{"init": "normal", "optimizer": "soap_variant", "schedule": "wsd", "seq_len": 512}
Each number is 128 + 32 x the weight over its row's rms, rounded and kept within 0 to 255. Layers, rows and columns count from 0. Numbers have three digits each. The size before them is the row's rms in percent of the matrix's.

# down: layer 7 MLP down (transposed), 320x128, rms 0.13, rows 312-319, columns 64-127
# gate: layer 7 MLP gate, 320x128, rms 0.143, rows 313-319, columns 64-127
# up: layer 7 MLP up, 320x128, rms 0.142, rows 313-319, columns 64-127
down312 104:159132107096148117077175195141143054139102102140062125109093124107167130101080114134140134157131114122133099155153123179177098128091147104136161127149090148150113167117112140170043149116119152
gate313 097:207120140150154168143113176141143155110153055128064119146067152154158191148157147176139115113112164154135164128078103140114091177030128136161118158120181152130124154166108126079125129083112132
up313 094:229080164144112156166111121102097145096137152183134148104149118110154115129129076065170150127083070125145106135135139117096108086134128102134125148151135091122110108088144125103169109121158187
down313 100:113085115096106140147077115123060098165105085134148163080150145091120184147106145045119165202127111110125179117090135107186098164193090158063088089149117109172167068104136105058106100143179145
gate314 098:153113076144051079089151099122169126132137146097111164146133138092152120183108139171142118084162099159142125172125131117070108187145143163181090105115108194155097055142103129094095110146111094
up314 089:129117109136082122156139093145115146121094098103139138154111096077143121137175174133158192119079143151121159096108139178124112099104061086122149084129151135196147126134146080131196124076136124
down314 097:116135114126116170135073140125146092150177130108133126114162122081149139134179167151135123091132130150123142138177157108167089115076109139095145110121180109137129101135114180138139136121145195
gate315 099:104172151100098136182127115152107129119126166109157093129141132139104128149155127134095152171149150152111184091132127155099165109096115114096168140100149126113164119137156072072070153162125126
up315 100:126154098086183084163156122094118141116124153183172119122150079099131120119165110138197080152106092122143069220103101138101115134118121148126125142092123142134105158077100098187150160136116104
down315 098:146172177126152111127102098129137107152123082109165130131197140064143160081152157166140129145128138108102058114100126076105148119122137092157154191129088112146106142143164120201140146136160081
gate316 103:132143139156148102112110128105107174108138119152099090084116113094063125096125167100151146095118099110151083126114150244082168186110046133128150113070095100157153120168156147090145071158155125
up316 100:073061092117097162136106172157125163091062175144124182090127159168101166169109122189150127097106139177095142098135108142167110104093157137154138119187134087078122127105152142158142181117147103
down316 097:116134119144173118229068096117124168135142098131132117128096068167110119129120126146159137158156093114097136158154117124170128127078145158142111056142222081072170167162105107160154081134119118
gate317 101:122178149142136049101134113145206166122205080128171129145129115146075104116157121152151100133155205136151138144111138141104159152138108112072132174105099122130086112222133062099149159137158116
up317 099:111151162144137178124136168115203167127145200114144109158127137155169097126183159158120102044164111132091129153112104137132122179165147058112154149141098142091081102115097116098138142168136159
down317 103:155119136103138137188127127104033115058058146065139146144161096146173135167103079109145097082111122091150126131157098161105076121120139110139152113199112153136175139081158150148147058139144138
gate318 097:165107134120097125151111085083119129087078114174143121173043084159141122133140159085149109112148147125054103103076127163135135173137131088120066088112138103190208093125193074111146079045162129
up318 100:163102098116153110139153156168123168091178143075071079139037091139217145165176108131139074159189109137149165172112132153147134140151071110143057101088133130198144087133071066134146134157098135
down318 100:153128078138214147161204079105066095184093078114079112156172119160091159130081147097110129135126159106085145140117169134121162112069097132120129127114129120098126146143121163124147089095147155
gate319 100:107097128141164143124143076078106113128121116189161160095179120083144150147080093121150131157142126187094134145110150151100194098108099115103157131148094066143131121131102115083136143143104061
up319 106:104104121068164111094104147135149147106094157145128127110142120087121155056145161125096142095052150110149143069144114121151150144137176171110091182144122170127109142074201150134085128122157152
down319 108:122138188123174130099135125111160116059122076103138140137162157150179131134124105095110143097185093147168110162106130177123120155143099142202144101136157090119136117150172118131134105185142144